From a checkpoint of a small transformer trained on Wikipedia.
Size: 13 layers, width 64, 2 heads of 32, MLP 256 tanh GELU, vocabulary 8192, 1.17M parameters.
Architecture: LayerNorm before each block, rotary positions, tied embeddings.
Training: a variant of Adam for these matrices, 5395 steps.
Each number is 128 + 24 x the weight over its row's rms, rounded and kept within 0 to 255. Layers, rows and columns count from 0. Numbers have three digits each. The size before them is the row's rms in percent of the matrix's.

# layer 4 attention output, 64x64, rms 0.13, rows 0-63, columns 0-63
087:073083166136137105149124102106152182131155120103099200110104097128120120115147087133120135136148137123128143120107106134099128162159083145136141151128117134100139129092117116110096128157136115
122:175161111093096142141106107174117121151111086170146123178110177113161130140102154141102107092152135153087091116134128138153126150116153130138105121161150114148160115117114120095124131131117123
074:133111105092110157113137152143131148093139143121174124103126141134125151136138155099105143153085135086144101176091080072114156159117114151128130103124114076144131161145136117135156136149104136
114:145123118104128111183092153126103121129115164189124109145135147102139158118129118136085096092113182125150150136133163157144140100115102136160106115095138146128090136147131156162156114100147126
134:102122201135157104108121120101110137095094098124103137097104118117118092102155068100139125101087125132127104124137131093125142122106178131113126123173137154143165125143121130124141150141156100
114:139139107085083158139075128158153122166116145129170104145131167131143132120109152145089161126143149134133142137164152109140059123126133117137154166168143125138137128142108130117136099128164162
109:120154102132127156120141169118108127156208150154079137101113151107184142126108110114081099130087114123095105123132145168119149128144134168111105110137122132120126134089129137133124135097137124
095:083101134149102102132096102103133127105108108139130136106073073172122129114146133164136149137159140173133166099152140131152139159101090108127104141145103137123140108145111096141084110113107130
111:145109120128113183086137096167171112126098085134192084107136124147087130154118142168146193114161113131139129091106123126135112125100132129138149125137128132145123113149118134151147137131108136
105:144124153127155124106113094167138170104136138089144140139128151096085067105101117158094150116159131127121121103129123087095136159129152168140120150125111163120158124127094134118080138149159122
119:120158138134120162112137124157147123122108077099183113149171114171125107155101166140178191156169126132116120089135141156109130108118136154135115098115110125117121119113136157162146143122138129
101:109135172127110145108142118139107077149150114104133118107114129140157163139120086118132137126094140149163145155155103108153126175113127093115123164162132159138100107168100076145093149161120117
084:124107140139123106173145174068113106132157148139124195121100128138169126113155145090126101165130110138112115111173132146170141109125149119101134117117153084122100130146136121138134124080129130
123:105078145118137113151107130103108093093183146146076115137111123077088145097174105079123126136120117120143102134130148127128124094119162129124135102130148150133115100134149172155138152112150126
064:114121167099146147130061087142140188114150127145149137111106152108129110092172069119115101115093130153145165136129115125116122165134153126113141146128136141166100099140110111128098122144136137
107:125129115145090101157057162098116156131154137162102147092099144116161131136153092053135119137113109134102129110136136142116134108142136118121152116133166128096132133090142143115104141154163113
093:074114097110099117127136150153120142118143094142155110127131121150148176143132143139152127122149117134159171137129112149144148111123114121076152156128142157146058133151115114177148163126131082
101:185155137089190086147155143113141149129093144114119154170152129121118102147108145092088090137126084131132135117121121116142172108110153108122168108140128110137142136166138117114128117113108099
078:143137084126106074164066144092147146131105178124087104184135155119150144145119107114144135145141114128137086145158108107157111163122137141128087123117110136138133136131118100147151144117102119
075:101125144160153119093148118115084148155169131107097154093098094095104151123139055126130131093118107104130090161106105092098149133113147143132119129134103116118178139103118141137118127128144114
103:123151131128144116153138136117163126132151145092095171158135108150107120111145137138164122141155128126072102139110129152074107138186157132126114123127098102102120132062135119097103094136149153
078:159160138129149104180147135135126080167064112153117128158153120143125163127118161129146095101122127127132129160066112110105132111135128122131160122120184124168106125144156131123157127149131139
079:111111143088112172130119106132113104144100116126113106121096108112133192100132102127126145081082187152160127130162130116116078123137132131160116139172092126143148134136134140133144118108170136
083:100122128108105107151108142102089142098145138157113098145097093122118133123155150146105108142109114145163168138122090109129087169159125083118171144132126124133087138131140091127101080145111165
101:116150124126129124111155189093107116124130124129116117090141140124173124142119116111097108152093082116145102163089077088129107118131130079130181145148132136136154125124143133088111121169106123
089:118114118174135164084124121162077171150122109076168115120119160095142120077097127127121123132132141120127141113154132098153124133124128159104169169152129099166137163146116117095138122124133125
123:180148132102161139118099132163105124151114139113137110139138202080141075126095107117049105123103096133136126098111122121139151122100129125114145110111130133124115121155135123153135145128106115
108:129130084141088158118144138136081097108161093194114102116157143087076114113142148123115092072103133119149124158120158110143159127107134109140118096111144149125147124137116132132102125135116114
100:090099084110084118158080102146126142112153134114138110161100120127123118099137160131165155167178119113136112130107113157121096141101103114153120141138132127084094118099131163169143130154113142
098:112110147135114128135152106116136128163167132122092184105109081148118163118127113124159134094143139135104170081150174174109088112133094151142127139146152118114103121100124163145160105119129139
123:114123136184109116154147155065187150123121122120110201084126097178124124117156116114142131150143147155135128137117140147148128159112125109120154156133136149151103112126115095115112103131146120
073:106175118134150130098182141109082114109157160107084085097136080136123129121150146153127091126078102137131160106106146129120118133135133130124148130111135158123085117107123155135087123125158156
101:101111121155146128121113130109123086080071116147144082076150100145106135114170159170154131121121096131165142102121118093129100139088119127132110144122092167137129131163115150150138128139119115
096:122105139115164119156157162107137146102167194141078150098141114140116125129148156102141124142100131124097144126130119184115111131164089114143129137110163119083116139084134131098102107141117118
078:132116094105108117168148100110167119101148141142112144177128080146081152133158142164134127141150186122089148094126131139096137155153132175138102146106125124143126139139084111112146120128131155
128:140131110169115163057140151124090130131112091134113103104169157125146095148114132135161133134097107164135141129141136162146116130150165091072112142133124161145078109126126126136132134096115135
072:122078153169120119126099156122132080157093177120147138072103117161149141126113130119143208139160152149155159119138124136144123137114094121158151132148136124129110135159136117131111109129126143
101:147125110087142119160129132142189171157142115123150159147130121137073106171108147113119159152170123103114091156094150127127139112121165123139147105115149092143147144105130126099108094122151156
079:134112156160146148125180129105132115118123144116102132096158137124143158126167118076188142128087122114107083143122155160153164129106110145149122112073107139115143146091150158117107133126138115
080:139122140158150096114151088142100123125134165160132138131045124108138128106092105167069088100154114102094113098137132139135131147126096159135123130119128116108143095095131141109111127134111152
115:186150154119171111153148097166138110144110132101134147174141172109140102142091149127132087116154180116115129114106144122124152143129102183147086120112112121135152147134098120138157123123112115
091:137193136136140137081128121113086171104142126182108109140109120121157140154113098139153126097094117164102123096151143127143118144108150118107098139187131148137153083123108120107107144117120114
076:161124142175137134073188145094128094138097077147124124076153123152154114141126118106163138143111135101162146151132147116119137087108107139154139131153140135110137159144130155171140137134142143
090:128121091139077117164106155138135178139145130172163168126114166098145143097122139103091092126139122165158137138160131126162154128095141101103111131174122134150129116160115115136129153109107102
094:134099103133094150132108153112141183140133149125104104115119145118155132126136136114140170167128110143165101146150104087179130132074142081126140130135131126146155128188156090113120148143113154
086:111121126121110118137133126103103065150162090170131184145123116145133178134139097133151101127136180116118164124162154170120141108169117123128137128130148100103097115127139110126134101096162142
112:154151167144164148105175130148121106161117101113126140111160171095143131147114124103140107079114137117146116179113115096115198133125126140128122124127121120111164181128128088132103145130144121
116:117120080104109118171156165108139081119118153119117141173146111153118132123158158113147111157138171082104135116129115138113102119187098157141122118092128073124127138117154130109154119117119150
107:132120066088112137113160120074115106098129147163087081133091075150129133147167124123132129182088153115114100123128105130134141133136106143150123110117134119136154125117159146094141145136114118
120:088088139130094115126119127111147120065133115141121097116172131141138098111152143119178177182115102130138113164173107107150105140142143102099091136138103123117121146116154114111117132135135159
159:154139147145129148106116085207144125158172092109174130163142170099096101102065120148123137079184127128130117128107141120127137117122141138121123122125116138145132121133111127130134136126110116
094:126126100154137071147166087148150075094125144113118110159115143106113080129104141161133077145177107120102099125112133134095125129163169120119128132098122137112131095100120119108107141135147126
095:107135095117096114144127112150168158098131154114127107151156119158091131156137148154163148123155140097091145121138114136094107129164098106155117150129106105069173137096130135094147105151127162
104:150189166099159098115143170120099181084142137162134103170141135103140143166112140103122100145089131130143109143153113105160126141108147114127111129154112124125165121141118100107103143112128098
089:124154157129116124123187109149130176126146093095146160163146137116109128152125101154121089115117112137111104142093151105142184131107145113127157116115154108167154104127113107093085108147102150
095:184124143125149158115111082153146096154103122105172131129112121153115126134109142145109133127142178126152166135142142145115132105158118147129107126095109121134080140165137115179187141091131113
086:117093114113131134157166120139140136144105120091166158126145110154159194105144118146099088131122086117138159135093108124125123115130104112130144102104155151150131145166131145124160140149061106
113:115171139112158076131124164132149129144140160078126141164131154135158106165094116108121105171141144129086123118123136172093122128158106150149128135114114098089115143079135137129125090123158131
084:137120147106144141115085112122137100165099135110129110105115125138140116136137094117103167145120105133153159103113169163154123079106143118106146105083146133144063094155145158171137132097146126
110:163119157155173100133108071132139122138064183095123114147097114120113120100140123163086110097137142130109179120122151152112121121151083125142100111128132130114125142116119147145160120125102123
088:128100118103177100128107137126123134123129173142134125135155163092112118131113112149104122115143074120148112126083088110088129087158135146076113107099124140154146129113156170112152164106120102
088:129166123097151156115145163125106140126116114123116077121135095128128119155106169137075121153094131097127079141127124089119119102087122155150136134109098152094182135119128154135147151137151087
084:150129076143114199126098124147120147145134092129120160102151121125056122089145157092169157082138086132143134135103131141119145113140171120122146107102123128151120127128133123130123139100132136
102:087112151138126125085098125108123170148080132095157117090128086171124139162143110154160199135132121102116162090147141135129101109138096135138102112103135115096136145124129137137146137130103137